config.yaml
n_layer: 12
d_model: 96
n_head: 3
n_kv_head: 3
head_dim: 32
d_mlp: 192
vocab_size: 3708
activation: "swiglu"
norm: "layernorm"
norm_place: "pre"
norm_eps: 1e-05
positions: "rope"
rope_base: 10000.0
rope_fraction: 1.0
qk_norm: true
attn_scale: 0.325
bias: "qkv"
tie_embeddings: false
parallel_block: false
init: "uniform"
init_std_qkv: 0.0506
init_std_o: 0.0
init_std_up: 0.0506
init_std_down: 0.0
optimizer: "soap_variant"
lr: 0.00922
beta1: 0.95
beta2: 0.99
weight_decay: 0.015
lr_head: 0.00925
grad_clip: 2.0
warmup_steps: 126
schedule: "wsd"
decay_fraction: 1.0
decay_shape: "linear"
final_lr_fraction: 0.05
batch_tokens: 32768
seq_len: 1024
doc_mask: true
train_tokens: 144400000
steps: 4407
dataset: "wikipedia_en"
Each number is 128 + 24 x the weight over its row's rms, rounded and kept within 0 to 255. Layers, rows and columns count from 0. Numbers have three digits each. The size before them is the row's rms in percent of the matrix's.

# layer 4 MLP gate, 192x96, rms 0.313, rows 9-145, columns 0-31
094:179136140118140137129132134105137147112112114126093117111141103162142110154142121141110145151144
098:086129124150110110114117142162116136084112103095108105109076094080107105094097153114126151112153
100:134142140149137123160145118135124124068146105099130138083120165131155144148107175105149120143092
108:106136118131174147086128077126162123160135130138131105160102077102101128110140115106097119135139
094:145124142129136165122152120127136134106166142143113127076154113103136133109109156086158118128123
103:139146114089168098144152118101157126150128114152125181148104124103126140144152179111113133111103
104:148117175147136130115116140130143124085137088120085128092154158098088113135119140136113079127116
097:163124115169116115153138150089097083120133156114082145086083139101144125108103139117147118126129
107:184166140147165114144136170154132142123135138112100122144115123147143119170101117084134177142106
109:151137106121143134135125098145150166128084110150160148135179122120173113117136130111141122112148
093:081148133171139137153133125120119136136169153093135150099135149115155141159140148153168105132150
100:121157148146088101094143140127148151129162111094141187118142187127157119152131130116118060165143
101:121124131143120110081133098146147101109140151151078142161089142149136103153090118099128104123114
102:098138117125086138134151101124125116127135113122120093097116110089100154146129125101136177169137
101:186122164142132093167103137129107103123131093101112118140134123114171083107127159162099128111147
089:096129105126120155119133091109143161142128142102098128147099080112154110128157151157104133147167
113:077147097108131119078153144111150120157113122144130154108076135149171167150120147114189103133146
106:110115146148186107148105091145135142100141069180139150117118137110071132134115112077135164135134
094:158133130114121156143106110138121130090118126142146125135090163105040123129111173113132085092131
097:121114115106128085115137145118160081100146100163139061084126149130101166107106128096190087132129
107:159116153133165107153153133137160137117144121101099133130108186125121096116130134068151113113134
090:140195146165163137141103147122158158147124145124137116074121091115117132172104133114158136151132
103:118099154095092135124145125182106144102132130168152065131132107147130133149158170142144097091182
090:121097101115085103102123113142141106145135143136102121108154108139125138080142100150135093118112
103:133094112130146116156154139079154135156143125084127152139113118108165129182095135147145101115118
105:139061146131117085120127102156169171155102122125125162105113114140161095103097173120139135125109
105:145195122173095078104140131119079115088115125157145140091135140102164147127118132077186141116134
107:179149104090107151140111078139135129122152087120125145116096145109124131142117104135120124090120
084:102098164145147100091179132149124143078116143102121120106150119097155146136156115082147119147127
100:129138141132106184078140114103111114104108132128122088108113132058093118156118100113142129134112
103:131113185140145089153151130133144102116145126101124141095069130095085125115128143117132135155136
093:171101158147152130137118109115130127153181151152124144108145136147137115128119123140128138126114
086:168126129118130159116108111146169108118150138117136147098129119133156079156070153097168135097151
090:176099129162160141132098154140135134132127088147138147126168147121086086128116129093139153162169
104:161104150161108061122152138127140132111116127117132132112149098095160131141156135175145159099177
096:150153112135139115098121070118137143093132105117078084119112117134106063160117140127115142143112
101:121123170131118143139115117115188115127143118103096148111165144149142121127125154131143124157134
106:129107110156138112127145144151193148155177119149152104099126129115111168149090166110115107114090
083:124142156188131097141126159171132124099083096106165126153113105129184158154115130152115162151108
090:150114134086137089159140147142101153131146139127129131134124135122159125147119130127150159069118
098:138118106107151154135108130120119148101174124096138175129109152118141151179105174087129152120126
081:133145116111088134102166149112106120150145130170087122112101138126156115123172183146149081119076
099:136136164124120143109120147137142110141143071082132115139190139098143098153102148125126130127155
118:122093144114112076119124161096100158113122138122115101133147141118111150141155162085170163142128
094:166098166173125144103090144113125132146127106177098106132148154097120138133158135080160123093109
108:140125102170156117133120101114121126115122126156096148125111144154128112152146146108185117123150
100:132108103159112150101117124101150132129173089116120092101111101131122141169102137098116121131155
089:135136112164151131116110107089121098151133142120150162087137127149116089163121156069128138118156
085:104161123161138144194163122139148108138121142138152135143110105177141117120120145127150172133126
100:155128165096139106110072112123139075105127096110114105154104143111110109136106138121125074132135
107:164139106107162104105146105095144122095121114136114094134107137121117147148162133088153125096116
112:156075134125117122139142114164156128126107106133086122112121099142141125141113147106099137138077
106:148108104144046128119135138112128127102119115127082128104081142124133108129138107094132112119107
091:161158135151122103106148141102093160110100159083133094083105102108158135172118106144127136134120
092:142185126134100104115192186119137122115132135110135130103104134089091119165156119103088168109136
095:090143066163150127124148131108165122186131126153103168118099115110133102099138129082133150153111
106:139119070164105154138119133098109132139125143117132164158110116125101073132136161100108101110123
094:110139134103109112083116128128099147094123137083099120116132103102127161092115170066140138131127
095:123139157142126107115146208102151129097091139144110136081113141117124128127115125154098114101165
115:113108125116063079099132106104085119129129108097124112121092127105126159130154116121104130112142
078:165137148160157137116107115128143125114172144153154160144125118154151162181092118135142159135164
097:139147135141115116153117120142146147131167126162131144171081087143147136129105117139088122162120
086:145114134127168127173130143141129130143134124141106119105104105141098141116153139127095176071140
103:136118123155149124096075104088146155136102118111105114122135102134096130156130141102160124117116
082:112144094100128139094156130088139097088102128116101139142123136088129171173137167111146130100101
081:125151111136153177146105128096157185139147127138171164125130130134103137115127125141114163159187
105:111129145148129116126164095125140129128136139164128115100131088081153164138126158105146126118109
109:123090107117164119124156097102147123114097124140131135115123092141147123148151155123110098108116
095:137167134146135170121141128109137119115114145133085141113106158084133164101124146128129178143109
096:144151144147118102141109132025180096110142121116107125112158134093106116117119121122160158112115
098:096208122146191116118141143148089146121134108159115126065165149106134121126114152099100116131084
103:177102161141104150147156122139118131134117176091095116144094103123141108164118164112103168111146
105:118148198113136125107127116161141150129121099126119155118168106161128170128121136110142116109150
104:151133139170080153108134134126151115126120138142155162116082136125107142128129117130129120112129
116:140075093102129111150125155114156140168096124145130124134116121141139143113103156081127164111104
095:104111136143153117137138144117155137118073122124119132110128129135137139125120135107139137140128
096:099125186121140129134117081116093127090157120085109119129149122127174145133126104104158115158103
090:164118164161109109113158131140128138109166128087126132129123123135129108118149134119127169139105
097:075116149166098135142137105129130167114097167142119133126115076142145127139136145120171133143134
103:144137107130142076181105089087143124144137079073080149154132127106106144130121149167137134122125
078:165124118162104115078121139086134140141113136073127108112127061111138143141111122121146141117147
110:102104167131144100159122160129112124144179152123157118108105121098184118128118160080140099119111
099:129156157152171127140140168136158121110109135134147159129087108093143094114091159155114128124101
111:127149105155130091130170154114163142137120167119168097133145169132152131110134154127162146139160
079:150122079128131125136117122108101159137162167145112112124138121152137101124119097125091126197103
104:143125099132124089130120135117113157095110064122133097121095117117059165127107166118110149142092
105:157099134130162112145133145090141119155111114101125155122157115085173152173142177109094116096136
102:110148139142176123139108118131161136144177123121113114141162121129131116127134131093131145086160
103:119130094139135145145116126117134137094136135153093144115100107103125168132124170088112167167120
100:160106129130091122140125145083127149134098137107133116111129152150136147141100157156097091150118
095:109136114117151119132152097112164134099133151114142134099137091150162078114098210136140104118126
096:135153102137083168161087153097132143149162149146112137172114123113135170137119118141120093151123
090:155115122125151114087139155134101100121166137138138096093141161118129167124109125119179109122134
096:154192114142127123111154152083162121076100154123143116112116109143114161099124144079109166115108
098:107140099116181103126153161115127125115132127123107114140120121118138125126108145117161087131154
107:092145127172131157061093097119124086147183123141109091119180123125107107158104144115145140141101
105:137120093149141099142146130115154156150087124138131097134101130138116112112159140111108105124144
103:141130150155143153144116135098152111137150099134132114143140172125122131108103161147193111163131
107:123098171101149101160112125138135103140108114168155122114131125082114154155095174095106098114130
113:095121164137169083128123099145134119114172138154124128126124127148138138130141153116132140105154
107:139127116126135130107121094141150129141148129175093143128155121118089146134133146100143161164128
094:133098104130154114121145144113148130122106094148114122101120107129163140192128110142165095103107
105:092103121129153118140136091106112111146140095129172120142124111114085166166109144094158137092115
101:156128140154111106136125173119117100109125110095085119130115080125124110123126106116140104105143
105:119106129098118076137138121123168132128158129141135128169132129125151186155113140107115133176162
100:107113090137116104092111112137121124117104109201132136133094117129112098108133130122128146094162
098:119165149154113133115144083080127115115131121086126114136124145099152096133114131140173122090145
108:145105134110101109125154157116145118152124140094136103140146107142094127124071144106160112128107
104:158146133140115113107125142129142198104122145118095114122134101118145110126106157128117161189131
110:168120094151158144085133093150110122134156130158138128134163161182130134174061134083154141123107
111:148136168133141139160128130142097134073157104085144131139054157098126114101144164109112138155112
097:096154147132143067146127132119157150105142135121114127081134139087146110103158145103133116135128
109:159129156089082148148165101136081156084113150109107116126168124122131145124154149144115124113102
088:149125139132106109119157124141157141113163104117141155115127124126140137146119135122117071108153
098:129144134123166080140139157121110151083148106103106132122100105133139126135130122134145133112095
087:179131096139139113109118140123163169125107135128122119135120078078110079136145130080108099121112
106:131118140065114102108132162158161132076151113128101143107126130125114114143135161097167102099112
096:120114179161102153096153128126125161140125107123138093143110135130177100110151109116128106104169
095:105144150144114095138138178133168154117127210156128120148152154144129103120089165143148123120160
109:143086107132091131096160093142120194104194151127110116165122147122140095148099139121130072114158
097:136112159112106171108159127149143136107160113158094074135125143106073101141113159111141128141123
102:110079124121124161083138152105127153125176102104104097176154106130125141160118095104120117132137
098:137147151130136121152117097133126129134139126120094098102088121149116146138145123127105102087131
096:150123173154135109135142153100171125144127132110109158096067119150140150154071118115113117129094
090:166141101136125135151176103093138157105139103142118072124110118096131111109183109100138163152118
101:115152145158153140150136124082114066108152113130134111103081093149109106105112111083131144127124
099:115075162130110098095127128130125133107137109117099097138157133075108099140114123114106131177108
102:128079109118083126123135151144139143150178132130125105153119100083122102144143113090127099129115
100:183157164134133133136126116141117112079125114141106124112150076122115151167150144111135120153130
112:128130170145074140139175151131140137122100136122133137124138123122115146185100127118123121136189
108:101173174134114131119133139132140201121150114088118108169050102117123106140097138095138128078156
098:124088123157121131107160132127124167165114067111124143141134149110124106114091106085138142183119
102:115151166119097105158145127140133134133117115146133159093152121142113136138108134119142199146098
095:101148154110102103143164142111143134135131141149118102102111108112141149115152176156136114105153
093:179141116138149116135142110115117142127149136128101127152135149125110135098102140110096132133148
099:141121105151135119137151113130138143127137125118152041116115101096114130109162161110118119108142
111:178126129148095078137099155088161119101144125099091117106076099147124127139138133144130118135086
# layer 4 MLP up, 192x96, rms 0.32, rows 9-145, columns 0-31
092:108154154127139135113095117154142117125099148137117132125135170130138140122149092139087146086133
112:145139124141126105119144138129163125150112135116121062160117140144160138151164092156122105114071
110:107144117143101172145136110122124068117103154103117131150164116161130181131125130107074138164157
104:090127132133128126122126176114131162178164130175139081123104115114113136120120124130082105106218
094:131161125125077154125146102097147129113128143110150164076137186154103118128140139166162156158120
115:158133109126118144101116148125142077090149124099116096125140126147127189102095139139156082141085
110:134123155107109140129128178167086120166086088116120162118090125162150154103106126114108100131153
117:163138133129143135103150107148151132106094086130147124119111116145129114107123148140114085115170
100:126148111170129140102107160117156114153090145110128154127116083155122149123159153137148143129102
107:112124094111088145147156108123094141095112144154126143107135161146153154090150112094132150112157
099:120162125158151149143073102132130133153156089135138139168131128189137125117160111129117093114132
102:170124129135157148128137155157120165141170156126138172133138111164134152152106120133190132105175
109:174078166103116067133125125129105135072088132134148095101126136127160088136158128101128162101144
108:066123133110088136106116165140128182145094148137176150149111136133091126145135130108101138142097
098:134124147123135140073147145076153112138121106111145138140131133100114123152131072102156169140116
087:150140126147115132108129148096111127165109154117117118164160122105147141137079124124101130127125
110:127132134140136103103143111100083070135107146142172135172125148089094144122105129136158176141129
099:130117155071097095136170149183108101112114132132127119131119127122152133110119155148169149171079
096:128174072096161152149116096138118135129165102179134117150156142144103144107138138148150145155115
101:123174164078125113123147150130151113118138154118103112108104102155155120138136144139106136133134
101:077151138097171126110140139091099126138134133147111097110116122126118128119101144168110078138147
097:150146141131134157132184134093143141127133153125132134117110160146132121139118108107132115110139
104:135112137072127122133114103159115107152127107167132129139149102111154120132115122141139116117150
092:125132154146164137163132134134151138107144131119146110156092153149135111148108141140141138186153
100:120093131147140120125142142139083144134123151129148128148135087155151109098094131135124146136158
097:140120067148148165111142166120139142124094205140144119129138142139134118119103106076138143080152
107:175107149120121127165084154153140143142121106151140120140131108102167095111134135125098122127112
096:179128124112106141088144122134090120131163084109176148142148152126167142105086130101192136116114
097:089104154123107106142120127135106151151142125107142152097091160076190128156180141147142117117125
099:120128134126121134135142120135143142099140179112140154098154099095181117137112118122126124176111
114:126178119110130157112142155170098136083098188152152076085117114102117170107118115136134139131151
097:137121136108148173130165104122110127135103116163148168136101124136097102133112145128119158130120
088:155143106167151170108138148120139103144150106163135095136109155084139137122103092114112175122121
097:144136156160110146132132128114121128112106134120154177182104113115144129127118161150129150115102
100:164137109130108135107149112154109141073094106116135121103126131145173111130175116128159131134125
098:137134147157121094143147137182135166112132141139108104168104111150104160149142145157125104140150
103:109093161106109161116154120143119122118154125145112135111165124147126113122092099140173066149144
094:131151123145146139137159119138132090125144140121121123105106129149116123112092124150120159128088
095:147108143126137132121146121133095083099075099112127118137117124112139132126117137129128146127123
084:120119136143152135128128166145150093142126096176115123099130161130152121175149140111094116121098
103:136132141131096143091112168093152098126140175140118105151138066147146150144137174137148110112117
096:136082133160150103140104084141143136092153097105135133111125118092142157142106109129106115111143
095:157130111124167084110138158128117097140163105119122123144132131138102143145124137123107097119101
115:149097101139144162103131131143131177143114124133131109136120142171148169148143143119141113098112
092:146124111134183138117143149128138153125108137124113100125144113142140129164159166144129096141104
102:151149130135157144114112127130130130123151140150110138134149155112135082126127098135138109145150
103:143125112148130112108112156136096152108071161151105113097115117123119083147108143119126138119158
096:084121123122123157103102128145105127120102172099109137137158147116179181110153137134147092123102
083:115150144153124154117097127175171075119106129113117154119116121138162156144097093123113129157164
096:128128130109156145108127153108134125138124119114166141085115126115140133093091153118142140120096
103:076114185128160130146116116149147095121143185115145091154133121103129121102150129183109089098130
108:138162086155135161104124120128122099132121130139143105124124095113079111095109112138100147097131
097:120126147103145142127139077108133114108109107122099099129148143102138174103126132179147099153141
098:105171165160107109095146176158135119142109140140161133149109129112141138171094115155108189134138
101:118128146141107158161154134134157121149114155175181091155129120122088137144152057137158164133130
099:151158107151126149134105135114184149097128144126081129162165131162164095157110116125099099167151
096:112138161130110138112144126123128153122122155155130112121084161134092091124125109128102151154149
103:114120170109099141090123139114121108123121170108132105124169150138139143093095154133127093148145
097:107152114151102148142123110106100102117102134163174084143157079127129116188123124135147158081121
109:148128104167111176082150119139140130095135169117105114164155133143097111129165124134104125108131
088:141173131151143157150125155129134150126121123116141133148107145090136122139089169111128156093183
090:141127102081143102173092127125147163160162138145117165148099090154169143124130138122092152127120
097:137102148109112125122170125110121100115144084110120125134092097084130090124131123161136172084100
106:098135153088134129150172142167116128091121099141144132159118097094110106120141121141083153129121
091:112129075141131088125115124117152093136095150132136138103113129174129109118116121126131082077178
085:159132168104173121142124115157112155090137119141167129135109146136123143155095110104140137122113
116:132141115144142148132094150191099153122153150131096129175146165089118109147110123122083127153127
098:142126143114127104104129171120136159119123097123115124110085067113102101188117086146115115106104
097:122128106144104120116141109138139149136152084174188115102130102124162139166151115101118102134151
098:149107175165155164147106121125160159103101150172151150114153153142163137128147105140105120098134
098:147137154150110097126134116182139152162120147165148110152161149144131083095141159100116113141156
102:096106117129054134116116137133132129099090124109122114109130141166160116113159127128161147160165
104:105148117115133150113136133148157131101176121083130102135123139126135128118140109106129149163146
098:151122133092121138087125132158144151169144124107135205139122123094154094108084138146113095123148
109:099116159100142108131135094097148122092089154126128118122097076168104126139148080147127166127097
098:173092085112121114130135110144141116120131130143094148143104125080127129153169157125126100116131
098:152087126172113171142162159152143142157127175119108110145154152117115093128100149134137130129102
082:105151109131129115121147121137201068150100119093098145108133117149125139147145105115165138128122
089:145150171119133132174138146121160106130093128129177145132127094127116174101149127160155094147113
095:085164150114166125195147126155137117170124163077106133118137106107122094111081110099103115117142
125:145150172167125126113099142146160119117125170143157110153125147164125141134152130165134111120130
103:119137119144143127140101116141091129111137115118102162163129095110110154097142110151128135132141
090:134176118115143155140160160134150146117151100106125144143107143156156156141132145091153125119132
110:144119100086136202104101129172108115138109119129117109099145091060120147119119133130126121163096
082:188112130155102174151120147100106132157104117158131135161146120171106164111121149131129084183102
099:096165108105103130117148118120132111088133091132134109106106115102119150128131135132135146156133
108:156107136131138135139119119158163155168093144087134152168149158110146132171140129163137136129134
104:147114113137150121120119111130128114117130161157131118095097108101087131125125127108082102065118
100:148130142138123153174121097111128137115162124100142085136149082099108158132143109157131141174113
104:160139128138137132188094136121086107133159139096138146088135116111121049109139157092119145111115
099:138139143099166112096107101135125158083113106149126125110123133080134078140100127120125119134129
085:133116127180101147156108135083108148185148098085130143087134138151148160134133117115121113104136
093:119099071083166145071143128111137195109116101148134110113141122098129131090126119124112093133104
100:134164149085125069141126159117088110136137146179119135097106104161135132108155116130123159112138
093:116096123150111120122114154099137158177135171093104102096117153115153115069150111118119104109129
104:123116136140133111138095103127135132144155175170138147108159106176132096113067163152085131164134
111:139170119165145093176089140139155172151109105116138154121179135114153131172170177113092126124085
101:127085149135111159155116152143090156103108137100140128126137155118149122101096142079110143093114
120:126205143148132148116155131147117137116166137133101113080158096143144110097144083122117112122133
095:156150130089090142105111137108159148107186132135105107131119115133111111123144105094085146194178
094:086114097120145160099152100152102171123156111123128110180182141096116083147124115087128135136149
090:110104097102113113137136136129111148136141159110088146117143195150151148117161122121113143128127
100:127145142141119141129134175065138102113131147154157149084090092118147127107085144136128113111118
096:110099115079143162166155152113136108099132134102147102112128090132126145087154137117090104104135
106:100107150122129098170136147086164142135135119110120077147144151174129125111113121098085159109103
095:130170124177112148124114088125126102122131144140152135100136104115160142105102149158093175112086
096:124119128120125141123176145128137107103076142137128151155123194166113100133121116084090122130179
109:138117111146141136134121137142149141132092168154160143165139116136158120150120171151162192148126
108:148112137116096138128118135098131157131125121110124133102143172118151093105132167139110130118081
107:100163122157099121150100110092128144082099063096143129123165111121142175160154126130109114100099
100:116156116067152142134142149137120150156118127115149130170152087145168137139132084106122123137141
101:146131095155137115118089105111112203132118123098108103184129136140142100138156149132130108114097
096:132098166092117115171099093130119100124138139113159128071105155088176120133106066128125118134123
088:156137107103155090112118178192124125100101110121112149120124146091132152130144104134118133144121
082:151119101139156145163125124126149122117118146157139101134136128154117194101115081135154173096140
089:147148133104098114146141115115172119054166123073093167099155132150142135129114100131115155085086
101:110104091154123127157146174142134139127135147084171134171129123132111158131113129129090101137138
099:131138096179121151161154170136109163102122105101114146106141156140115168174120180134162165132091
092:145140128111119107108129124110127145104059169164098113125120150167132136085162123150133112140106
104:106128130118149107110136134122142150131113155156143110117177091116145130162092120125168127118127
091:144101129131118092131089141156154156131142139157135140152094102164124116165152107095105122110151
094:133130103106123123108110094131106114135131151090107149139136128129130110101113119094139069107115
103:099137140168110095180130096133149121140084144115114058124137163120142133137141087126114158165090
104:174142129126143109112137101171113118091150124131151154136164118125085155162160106104149118113099
090:115197142143120142138097160135169165148128143106146108122096179159169126144106106139116150141150
104:139080136105115121125101142156138156153118121107141145140126122111134168112147128129144125116149
096:150121127144114078153129117113088161158131108152107130122146129096155088162119103135137139129175
106:156159137112082092076131095155171129128145172120148153100141105152119179107148148111097177139123
103:113141094150101119125130190130131145122104104127122113145160128117121095128158138117137197100140
104:120112156113102118087166153113153137161151136149120126124117164121109089132080101129164092102141
104:161129080127140149159099136122134161110129126123104117101137157120138134175132128100178130119104
103:105157120103154151134123096113146043167103114098116127117136144085106141131108106128135150077068
106:127122132141145123114125103110126175160124142121140142132169158133147165101096132099125154166100
091:123129160141106139181153144133165151157110135131162102163097184134092134131155122153106092125119
100:081138128156117112143143105131146096116112113144132092134133154137098090119161147120097104083095
100:155134148102092141058135102131118146126117140146131099143103143155123121124155131115125143159122
109:105122137133157105058140142096170104134137155112139124120113135104142132110151153107098079083139
# layer 4 MLP down (transposed), 192x96, rms 0.295, rows 9-145, columns 0-31
086:151112170118143176150111096118098122163150170104088093141123132108114144179152094125082100126122
103:148132104155108136154066151134176109141112152145151132097123126146111146147155149094106137117130
102:137142128109122170107127131109133117166151121142123146107107141101123139143135188155123170118116
105:134132146148099167120155109150157143118083098119164118146123160154140130164126096116086134129153
102:133050144109169123140076144147116109143131073161140135107118156112122172121130074116117102119112
119:123099125139105084152101137116129058138111127101131140131154127143171139116109143123126134122093
107:143133115118130090136149165165133151146125132093095143126110143151155128151142099154116145126127
111:175114162150151163082106123141136079142137130110122135130123148122128112170125141136110158159125
101:133150151123105159124026155095117145126153187094157137111140121178114116093160143096167117126159
108:133088151158131119116133131103126136176151137092093168050115127123119109145121130114155103109108
100:108126133148128139167163086127136148124124124118102186162105123146164151121133173098139137077123
102:133134135125118141137121149138164183106131156088139141137134113139155119123109061098151115135118
113:090149125145120122109174160130128154120077108114105157092133155153090077103116137131160136143138
107:128156160089138142121083155124094121127112079117148143152126124177155122106140148085122138101121
094:127160102134153124159171109100120192139150100114154131087140120112089133178120150127073139136127
084:097158100149097171153080127098101159107142130143200110105146123145103144147145119135124113171141
111:106161119143108087126107171104143169159124154120119119163121124144136106086127151121132136156071
102:107114109099138113130138127129129136140102113140070109087134137138131112064125152136162166140129
091:130127155122138127122062119119163124140146111160175117140142105100112149131108144122166108131107
105:120151142124138121129150132137144088137082160141112124083160184099095145155139197151125142133085
109:135124137162135117111138131108096122119137108115124130102105156110159153180074165134126143101133
092:152153114098133106152016164139109098148153126114170154107150101104108109117135122135112145149139
100:148106130098135133177098139127103131124173096124184133137124148147149166121167165089144123133129
085:117117109109092123119115085136102123170129130172108156120151107086098153087128119116130125108119
098:096093121145137134115104166132144160141125135123157177158090127077138115149120096124127141123107
100:116115174125120140136085117151154091149129161136190153127100124101167144142136172159087138122131
108:119126137141104141126152130148124139133129156122124157199101141126152135131093129153166088087125
094:101152147115159133153092120133103130156197125135126103086122140145141120116133153114097131145092
104:104126134095132151108186174154168141079138160130112083160125137101135159147132099124111135143163
098:143125159106159128158092136174149124120146145101173106090137152109162103121143114143158127136125
117:125141149134141148109204155124106148141118169116115117074102132156120102109114144121143148120117
093:132085105144130096090121129129108141105125073152127117164099091140139116109109136093137096129129
085:134098144127161125089181082116134115116106143157099112107118128139111116124086172118143133123129
085:120116082109146124152062179158132124143161141120160158116165165122147109146180116100140129141154
102:086135135111091116140138150120167110092109149122172150141070133131111113167140149082161111142142
096:081124137148094167123092128100141160095113109137151138139112156108140102168164117130110136103142
096:123153167099163107144095140170153099147142130115136124148124092145137144098129157148107143109137
100:145097128132125122131202157124159121121097110114103073165182146123103130126098144132136146136092
082:083104083150143103135174127115105112122127088126115117130083145140110139118111177132080116115118
093:090158117131119196122125157144180118129127103139129136114077138138103125104132147106165137105135
103:103095165145142169167141116125131107102110185118115134107115134122117129100149121120118205102109
100:106116122172101114114181131133136144138118109121139138114098139101139098133130152131122115127137
095:152096149107122098142130145104135104156115145125091180131117127185098095143111112082128113186124
112:136112143117132152120102080128103138104155134139149075106136124141100157104150088091113130154126
108:143140132133138117147104132153111133143107168131099080103162134143126111098117118105129132122105
100:124132094112109129128158099118123136131141100193112096136070153139131102156155140174179106092113
105:203127116144148073146167137140170133119114134162119107141108095147129160155130122140109124121132
085:128102119115124156120211103150154093169124152165093153101115124138082130129107101124115150106123
093:119122156131109149071137130131118155107165139089119102103099161142111112133103139126138108124157
102:130101147144131152120102140114136110114124138125143125130092147141102100116111085101122101104159
099:098137152115148122145107124082174103150125115124128128115115109142170136114147151118106105135103
114:101182156092164148164094104116128133125134142132156169154128144132101102145125107130162113140138
103:142133168129168110111061106130109160139109134080104103154182114118176129155114100127096160158112
099:173122137129094170135143145125119109095116142110163192127107103122095107153137084114176142137149
103:147123110104098161088154118090130133152143143123155146154136157179113114133138077073124152133121
098:146154141112122090147112105125111098128147135128137122133149118124127072118142125111113153151129
099:146139132170127137114148122116134160116112166075139117152125123147122110097129129098150087090087
098:128102155081112186075068154118113126123175154129140112141120151149123163106140096132078109138130
102:125138140161135183120129107143108120137100129138150098123077149135085096089144129122105137114135
106:129153151161147120154023152120151171141138132119151142152142118104138096127148129113144115131087
073:141141108130144122143047172126129092120129155138157150112146132172142153156104134117097102115116
083:144131137112151095085130141116111166092126142115083146149117127128148102147115126134138113085152
104:108104118131133113136113104123112083116139123116105086148136138142130148103126187135129159147145
101:158137093096117140100131155133125108136066138093142150177139082098129126106130134111133154149149
097:099110130157123122163151136118098106108115123137151144091112154149139083105130107145132107118164
086:127094093106144115117085175130133148157130147111109134138168153149145130117133138125165162146096
113:109095139139151107134121155144102130105142121105129073128178138124156115057151116138157112150116
094:115134139116132149147113093133131124141151154134154154131099110135131096127118110111119131113131
098:110105105124110152125155116123106181139087105126113143134115145137144188141109080130131103133149
101:092098155110108137112081169132089165102131138136108112153179133181131155120169096097117128113136
092:117110165124160123140023147102117090131147132143185109126156123160122112139110153168091147104142
103:107141153140140115149187085162136139110127094143116071129102111129145101126140127126134143103148
093:141166147174144114101182111131136153164129089103102107142115146117155122114161118157136128132108
099:109156133115131129122151104163164110090080100142103141107137109137134138072075096140125137096129
097:100141117118127165080093124098131081143099170080140118136166154151137092128143132124129160160170
100:145146098147119155114153152129154138138160165141141106097162136140125106117123173176113188159106
101:105147091131093153125096123148140148138103142172091154131143146139122109140106141155136158110086
091:141164143112132145127159162115137106131133147127079120125138071123125166143141134121120113121114
097:129121172137097160123095156107120113152130146111122127116099139128116104125105130115104098088132
095:127170144142138143188141119153164119148094180105092163128145080111097141132114078161102079115122
113:122131143069134144129119134116112128130128165169183123170105124164103148124121107140123094143108
101:177079125088144112102153132117093161125105145094115145106122112125153088107107102137111160145128
089:086095105111098105163154092102148148123137103115113145116124121087139116097122119129130138117107
103:154125127136131145164102107140101104168148151096134178094141122165135103122130129152135138138126
083:086092175146158077149104130159129128115118091134139158105147092101128132129114142120135138127145
101:124129167105139124108107127094112092106164070140171163126143129132100130149149144090116102171120
099:142155106122141157148083133109125160121145138121181159116100116125131113132137113101099133139150
090:172126122132166106108139122110135131123113145138076099145139119093108108160107123198140109142091
111:150163161126111085121116097087069141153116130117115135096118143096153096126162124129109130142140
100:116143082115155134153107121108117118126177134151150137133121154163093157105118115147113147149152
104:127094138147099086136093132165134110153200165114117129143124097126156120093108149099177114125135
090:103127098150096099090116123124100143123107092131175117116119136089131105128142140093111145170128
091:126105101156102115118129103118102173127134085118111113150134156133138164126158110104159110083139
098:126147141135174110177135109131145115131130094085138147099140114092139102154101118084111121134137
099:100134131141128094132180129105115114116142112144113087154140169113111091104143080135125122148108
106:138115170141135155156114154122162146115083152125161134165103143111160158142141105106100142112125
110:134097114129095136137121153142167139098142140165162137130097107140100077142135139126155128103133
098:181131148104173114141089159140106116127163155097144170152159099131142180119121139118096145119156
117:130176121139131170162094117122123121126141143122138115123116138167082079115135156143171100122131
098:124107100161108138201125133088151142152131126105133169086120108099120091127150174134092088147106
098:114103142124138086152080158123149158091135109113135120112165094120140114120147112101125104122124
088:100147104111103135121178148118125124132100068152080124111165115105152121102148132127134103126144
103:123122116091098095162104147082118142121145108154098122107111134171111139164138118099122148131115
095:118159141129182140155064144148154114158137132114121066148085143124140125106176134142114115090127
107:123163110111140090151095142108113118136138103188168127178148127096092139179155147101127100161145
100:119128085104136153094182154111112112145127132117116166104068129137099128163142182119126169072149
096:158141168129122124101092120138161135122114133153117158106154102158053113149093142165167141109114
112:106125123125125115159169116168124108124098134152099094154131132145144118099127112097124133139101
110:127147113113115106138080177116127171115157132129137139136079145116113128135154106111132088115174
105:133102095148121109119059090156132131158164126168155183129132108121139137147109146174097169147128
096:125166151137149174139105125104169112177118142135134145076156130100122151164095168126102133114136
102:110099148132167119071119102139106135113140146146146119106135163116086103159172142116141121138137
103:155117169117125133121220167143088110124111142097082110122147124107105125109129132121164113145128
087:185115149115128113135193115136131155136123132145147160185115118167146114115125141150064163095163
089:131140137123157106121137146102115160114128118148097075127098168141133112113132166122167113139083
085:176120120166114132080168168130149136129125143115092133120139089129149171090142108168138114084129
101:116166133099136155130112127101105133116135156135115131123126144122111114118116109116190173130165
096:097122123092138138108180113124104160117105094157129079139118132100118108156124119150125165111145
090:121117152147102120145165146147154124120057109109145127139117125172109097106151135100086087144116
105:130164120116144124120144173120159148130073132112130097148159093127164138145141116170095097136107
092:115151089173143094106178132137130133130089116144137140158133159120110090137112106133156108155141
101:113141104162132131114121114109151144156156118139123138127115099175108162117091143125134123168146
101:140112147126151149135074080148127098122108151137108114130140134114120159130129083118125111121147
101:116147147143138129129107163102107173092126096098076146081147147131154111092127093120161124123150
091:120119091172109149139119103106125142103134142092106134109133160162134100109124076116121140172123
100:153121133126134101112158143122064165094133098146091140148143131109125107126119071181118098139135
097:146143171099079124135142084126141150128174091126149128128140123111122110146108148147088173130141
110:183096144104111157116075084145160132146141161124148146114104127144138124147159127123099153103126
108:114092111132103119135142129162093180140132137101127107161141102099085145134131156097133132114098
111:116115160159126129138118126131119135116105099140114140149153109124115160073108096108148094123089
113:099081149145132132115138139144161162110128134216127097117083127181116148183121126151120087097098
104:144134151101105143110125115096122122143181121143135170116120193095114118157151107120135146124098
100:152094156133155159126145094128079128137108163115119148132139159129102096107109158129131098148126
095:137116136130120155132062142118161108135178166134117159135111140106118144100147121151110161114138
096:135111081158185117139174109123117156131097166153124141131185119104123139147131138138141163125113
096:132109147152097090164108103148152100146118150133108098145150134097134101091156144088103125113089
110:128118143129147104123074117141120183124168102171123133140123098118145135151141156106143114107115